{"n_layer": 16, "norm": "rmsnorm", "rope_fraction": 1.0, "attn_scale": 0.125, "bias": "none", "steps": 10261}
Each number is 128 + 24 x the weight over its row's rms, rounded and kept within 0 to 255. Layers, rows and columns count from 0. Numbers have three digits each. The size before them is the row's rms in percent of the matrix's.

# down: layer 6 MLP down (transposed), 704x256, rms 0.0505, rows 67-83, columns 128-255
# gate: layer 6 MLP gate, 704x256, rms 0.0579, rows 68-83, columns 128-255
# up: layer 6 MLP up, 704x256, rms 0.0559, rows 68-83, columns 128-255
down67 098:124167139119115118162150160112134128115130123109137124133118108127135141112119160114117162099144152134103117103115098122128130093085111139131115133133098145188155134153150143128105125119165072128119114112101128164142132150113140146174169119063140102137149143161121135138129129133139116099124122140119130141131173142099164104116124167146146137130151105088133119124160165124134137165137
gate68 102:127151079116128147081154125089173136106130151125181176164112076088116161148125093147092122155142125149145086145114142105076119071111119154105094125135128178113114152100086100149126171135157130132146113136089132113129137098126153110151114122147126117096115172136138120133106139124123130126121163090146105119137079161123135121167113133176105108152122105125143152120116116144086120143118
up68 103:159132099107155119102130117152101131143125135105110126145141137152109141118121148182097127131144102116126141156105115121122149148221120132118108149093105176140109147138131091142128094119101127102078092117111128157105113110145128091141146089106129150104110136130110102129129107116109068118109132095123079146132123144170147151166156131084127173131100115151070164134134118094147139096100
down68 103:121124128128129162144166082092155101122140157095136119114114140094109132135133089109151140149149145115145109126073126107120129101158122103175130165145128106095108162106112126144148120112176103167180146144145145099150122146140114123117091062081144132105134119091069108082153131123128144136143073111116104136101113106124098088087159125100136129100151154139110127141139121117112133130147
gate69 100:159163163060144097113126123170147196149152112112115122142097136150138106136099148117137104121110169109138127126150094125082096119088123123093146143136111133118129117160106116122132109123141154094153149135099156082102171159112132093186152101128133101138100156143134127123095120109092087146125150125165156125145144128101101125136150146114118126115117148088138103124162105131135145121144
up69 102:133146120106152119127083103147129134134094121150104142132137127156124150161151122131147123144112131093138127161120129125145117161163162131159102100098151113157128143125120154110128124134104136094161102171116126095107119092173197149131117145155144089120084117140130141110133125112073137132137119136124150140144138105134120104168146190107118091098134139117103110112082161153131148073134
down69 102:166118091154139143116127136139123107110124124148153136141154117123085094142131157118115115130127136130130154148095103150115165134163157121133106090122128085162108091151153145109113169171124164132124124153156072152112117150132113094120161165146120142111137114126060130073138137144140119112128143186098088122145122133143115120143096164151153116155131134090111098126154125125129141121153
gate70 101:156146118145122070162120123124132115123173139128123142192102160096102085120094111177108136131127158158115125125122131158143129114130148130128113116132196137082139097113181111153104116088125105128112138101162114108121127107141086136126113106137121135163160092124143090147079149121127131081125122148123135143141184138117110106125093116135145092188125102117136124143100164128121149104126
up70 103:136133146145114136132114166106174127111138124090099119106112151168121132113108081111174112124120127101104111124140144160097185133098147177120159090106150074124112075125082112108111137153143163131128152076147094101110107124157160128115131138149139105115132114153126097088134129136123129106101138153104120125113149137155152155094136191145095117087100132157126152126130135086109120100105
down70 104:135137123144095141105156125156110122155198107149116104092097163095136101100130119160097116153167101128113071116116175114134097164146132144158129110124112097159092147124128112141080111119096113144136180122152186138186147147143111133091182094154134107102089165139139120118109117130115136129147155135133112096116129156148113152098131147139142124125117099127119102139130112118128115138152
gate71 099:193126121079152100116149123121143135125090109108134133144139098137125146136120124140143102126125141108120130114162183149120126122116084126092118127182130150113129124106117094120157123120162207106137105140104151131104105120168131132156124160095183142169105143103112124160124084103134114146134112141137120141129148109125100145142123155161157120137146098135068097135130132105121168089168
up71 099:124159103138147153157171139091158118121144161172130118132145160141129163167124124125123107129204111153106093108137096124138120179100132095086118127121127112162146143145122132153144133118109162119100185155143158140163112082128132140139120140133136078092148149095117150101178099122106139153129102186113127140129126141120141127137120076130164087153143133131124105071130120109157144147116
down71 100:078149140117124143121142154127113124151148148101119129158158171082101142105151172129122100113108129167130106128099142160137127124118124131127135154140173148155088116151138111161140132103152080144160137145126125109121124144088151094040118154116121125072139106146113127168137122135107141147138136116094177151106089128134121062115123135121111115141111088154143141142140117114111115146126
gate72 096:127113129114158141131115093125107116145076130088122149139112117142123122137126110139127114157147135161100114114136120113059118101162100140161140161137148123139104131120102132141123127100153091122119113161144159078164105143119170132153070064100105124078170158142093146123107151123107115099120152159140139131125105155098095098127131148122187137165158113136099138118145119136082121091139
up72 097:136130118160078112100128149106107103132092139134097100110131152107184110084075113112134134152173120152086090120107142128128074141110180128120048111165174148118143140119130141126151116134111137117157122108149118073133158152141104116142132135152111148121106098138129108131133127113161112149138155129150131139143145099161147100169134144073089165121135133088118101085142137138112119090115
down72 100:134133109122139138102113123188109129114134173042110153153146111156116136120130151101125117169128184134147111146150127132102127093165123147145120135128115095125176113115106178159095123143130107151100122122105112136140170102069114143124134090118108107089133166102126159108104114126149127121159121123135162100104088131091108119071104162081108099107100113131125147161126121123145173114112
gate73 103:128142108119111098137095101119155145141124107138139168141157124129117087144118101134172143149152107113150154105141103102112123132134150101150142129131183082087146133146122141095112146125118124111138182096133098197149077171137108134139118171102149132115101159114131102133116143145136137135133146134177120116132123133170126108111137119166118088151170120140134182139121103190131097158130
up73 101:158101100176090126127102153121133098138138103113092149116120128083127096106128140093165150134166142084142131116147143107114145105114094144139104179165099135131119057108142188101158135161133170124125122129166117126073119147121148110133089103121133118165144139142152121150136159160120167136131129141173131167137118138073106093095126132122141126143137116142136103123133105108104121162122
down73 102:124134098133139100130141130098146170133119088134120130106108109124093151149166134125103081131120088105126094107131151152149112113108126130142114080152101137129088152131150147157137135187100124109121128109129124184134148112134153111148134125083117131070103090165182181140120118099134120115114134134146151110138115128173131165159120117131152173156100143137123105119104103141127166131139
gate74 107:093158134126134106123093137117137155140105167149127171134154156131132094158126117067151107106144120168105120145171141145105119082139189139123127085126082121111135104110111140127143139158066146091150125084122152129135131121116101129152128180133112130140122153106140169130180177098139131155120097127107139154162120094167152121130088129105123117116143158151143136165145137092146147123170
up74 103:165082123125151141092091134133146140134124148119107132113145104121092102113076148111090114162131090127150116118107126094119130121120130133128129135146128141140124110161132133145124125116089106143171117126111107101127106164107115127109129147129160126124120164137089132170085148103169160109136071144148146104118134112103128112144140115071156148182091090129115107124140094131130154143088
down74 104:129173118120147132142141155099122106145082120174126110126100150152188110142138157119141122114123130178111136146167104147139086109094149149116127113124143090122124116161136120138131107128106148141137124137154158117157154123147094131145107179098148085116133126110172165154113111093159104141108127133149101121150142109108113116143122114159111086099110097158161094105106139128132156145124
gate75 096:136140122118121136138130137082138092145155166164097147147109128146131111156147174142107108142145104106092138075154126116097126143157152121122131124119161122113108134181138148135158129156119121079166143124191114165191132121120129122150151127124135145159085136097139108149129133160137078183152071117119118088136172164136140100140145109180106110151150072107113128128067121147111127143168
up75 098:132125153113101104158115144124179123141143150120117154107120110159105109140146146067132144113140132119126111101127143100131128113119134091149145136166091116133105091156133144152154146138198168164098159135145089124133127118123085103148121142089148107151139134128103129138085141212151136155156108157132142146156092156111109158106119148124110158121158160110150109132108131113131163128121
down75 097:124116114146131090129139110153167123133099116097156122115126112151124140159112105138095108119107093146159138135117160128122134105121122096157170154108146159143125163112105146132138111138127135086107139110131120112160107153179064128130124126147133177131091149169121105154105146147137100105143142103133137103136124136117125151120156135122138170110110136147130135142126080097150140136078
gate76 096:150143139131093136104117165159165133145155126095163143142190129145148089107098159116074120098156153109142128128104157116116132139139106130117103098131152109127132131135172137186118160184110119144116132142092097135108126140127087132132134141089114134156165129122112157147113153161129141133127155147106122142141162133085117087080142099126174103160122113184145106141129137139127108127118
up76 096:126147148127125132129174081171131141125123085142124179119093116109187124120114144118125161153100137165141125126139103134114146130132143082099156097142134130157102116107135148100122121131137118151150113093115127122124162160100120101150118110161135124127164151142142114056103104145122155105104071170117114104094137100175186092127137158115189126135130125160120095098118160085124137164168
down76 098:093121114132117156115114132140116160113131132080136159101139155119126131135130094151112131125119122119150122166088162151142116097116112083073159124135129125155115158151121102145127132132146106086129097179066158131133133099139163138064112127109157113125130083175104159159176095166160163153107170143097146093106115140122158103105121146126159158151120133082121084137138117149140144113120
gate77 103:101102130074120141116131138126093161153130104131113126111094105117138102098106117169134140126107138148157106123164137092111180121108087136161122078165114163122129081131188145127104162112112140121080115149131152124101125161137100161154127149118150141124140139152105147112151092116105147125105101123153194137127120073126110099137109107091122151191070140199115123115141106131132149167121
up77 101:151120138172102119089134151138150145178107127134139165130134120121100171123113117146110140084101149141137105087131132146138105113113162125105128130103091136119130108130140082110095093100120136103100103105115118089086124130159141163165115162097110103137095095122096157149119088145134110132139131124133175140118158181146120119147095142135084150121114124160067163145132118118164104111079
down77 097:154136107165151156168124118108128138140103139146124114148164148133128149149128129172154127114169097142111094152124158147128110143152159144106161124096148127123138167103131112154129141119143130102118123108147114162110119130113119144153131163131148137123101104154125125083104148115155150143112172145154114143106103133158116102150093150151097135089102124119089132113111110107143125105157
gate78 104:117141169116112129143149105139131121155107124121140119134131109152114126141114072146141095102157092131080123137162080169114139109102121130142084111169137124132119073116140164144141147105159140119077136141127157110115181144083144108159124098161116156162125086091159096092167137134180142130119115136104129149119090119112128148109133140142162119175123132162161158117083128113163130101083
up78 099:170142116143149141136122107163157146104122144107136132152148142087177129096153130109141127108129144143117128079096094126141088135169156109139115111143075123114156119113115153120135122149130137177157133149104119069094134070126145076137140147137117122149148143090133095148140150130113094132130116147122160133173093151184160135112162105169135126163121170087137134115073135158132112109121
down78 103:124128115124124148119106085122136141115166094148106117136132148152134091145126124145158138144145146123140110142141191149153122099157095091126112095102083047120125122158132133158111121155125134127173138168118107131072094134157089106077122084142119138105126124100106130129112118127133124163141123115154127126092113097147126107123169116123092140140114151107124117143108117139122175101149
gate79 100:098120110194081134132124124130150125105137095105179096096084120081113082104095098087154108114164115146102099140145125137129123090133145106135128124142130157161161100128178138093128123171120096080142150182143128122131147186110126127154125187104133120088168140142125137142115112113172118107119134147162164088180085105151098088083075159128145132155109133141118156149108126081168102120106
up79 100:111134160159153116131166165147134193180099114139075117118116136131153096109139160091094138128118152097144142127113107147123102154117127145105146158128125096117121104155139099128114160143100084119096141131110118147089141146130121131143085174115158169132160095125088130119127120149127126112124142129167143117129145113162160133131108107103089122121157112104104160120102096124105098136102
down79 100:070117161105131118147070120128151091144086147122090155106137074112131123125133102149132122137160114126135139120133124138089129115097118116128128163156111149128155093117121142190143109130098141158100154098129137112157115134152149141148102143122117157114104127127112141115130140177140148097107149153120136119128171087183083128104131134130132134131137138141190143139089112139105142131126
gate80 097:136147102117120161128108106117147134100110167080120141168084095138087102094086125096110079115135165130124127150102151105148106097103133137159159115161105127197116110147127091166128132158191126167142129156094148115176117129161113096108129133129138148142124128119143132140127161138128122133166098100101114093094131133123120133160110169114124145113134165146113148108176134143166142112163
up80 097:084204151099121114118170128136113148128112113131170119127142125102134157143139116160140122131116138138151127106092084173126067162163113150116119135113120135151149100134100068115153138077099107140132139129142119101123130109130143163097140174138135147170164100125091110142116129128135150151122151131110143142123053133131130096128165115147122135156139132120095138156094113136155132129138
down80 098:144145111138123152119114152109150140144121157153138148130093116152101130116158142106131117151146134108121150119134148136164121144104167144136140170083111178118111126116081153134124164143113094092105117136120130095101113111178126107128134136122157146164097139150165122139116149189147092143108093093135095100098089158084087103129098147171142142145150139142116138143177132087145143095175
gate81 101:146119084142118156152159087109080136088099155148117131181119117119139145130138081125158130102136114082129136164095131110111135130072130137127122166136088159147058146136139123126131116185137154121137116163122098128172172128128118151145110132113123111111149146179150123136124135133138128113165120129078161143164116122099146112126102121147109134153139113115137121105123138134094092133178
up81 100:103123134118160101119153137150106089099171125143137129115099123146171161151127107098107099115138125133141147170119124118128138102139150125092153144129109119167169124116112147146112156142156184177160132120145131146139131129152133120114146140098163120138104135114128117107139141172106132140169137140082180119109143138129120103124135162130083098099189108127175117126118142146129122117155
down81 100:120125121104122142088110142119158119142059146163093111105161151130060141122136152145152115125148157123113111118130114158114187165160138111141117141163155122113135176124126129146127119137132138137131166135171124116158134135123148196184116187134116212103107148110144138140129110156115121164096139097141142148142164108100131127119108149133151135150120111146149133125111139095142121132102
gate82 101:143137188151109113169114118101102149112089167166111134115081101150146136067117118079131163113135081146127107110151107109054122112117113093133156133130114138125163106141128099101133133079123132089123080154133129103130114124159147160136104129121102099149104104106142156127136139124088127165108117155108136163143115163176088067108144153101151142106147159144141139154137116149137100141144
up82 104:157165131126132196094083139148137086105128170119119105150139140147083108148112121119111164112133120143105171165125156107111127120171125134163171098159132157122118155121143123152165129135151126110141159076121131144198120142151134068150154132121124151145125116099103132101155150100086112154138142113098094126096101146105071150121149126112100099120117129120144148165149145117166196119120
down82 102:099088143114139124114133135103124139124105158145080119126120115116178138096127125125110142139073124104168150136102143126104141116104088139146093158118149145174165128122145141147126144089156144094123119125109127107119167122154152144102136101117142124168126124103116163138109116134092141088150117143124149137127116129147099081110136125102121152102116135116148151121137110122103049113127
gate83 099:143129105083100128148104108109156155126135081102091175125177141127156080150101128108118099174147160090111130146170145088141115120143129150141095114140130172098115119135110122159119094132128106142130105104116158122110153120107112108106101178077122120081099113158106107119124115166075124141127174114137104133121081105092103097132106102121132157134143126122113158159116129112075175143116
up83 103:147113130125072173112137105095089154137122081110114142122150138158122155150129138112135113155128113042097116110130163126121136079110074137131136121114164131116156141137122143099080111098118107122107138137081155105104160098108120087090159151135127131127152104089145164141111134125100137144064172135114106112134111163145156157178127137097150145097094157150120154137106112119131160146134
down83 102:141134125144141117140120117163119130141164114149117141152135115167129133095146104175131086156124131192138175124124092145134133098107161147108137198135116119153141115162106111149085112135118122155146122115119125118142098127111147142125100114135149102129148099104118139138164127135165125142116130132106135106121155136161102134106113170084105118162161101168107169120101149138169136153104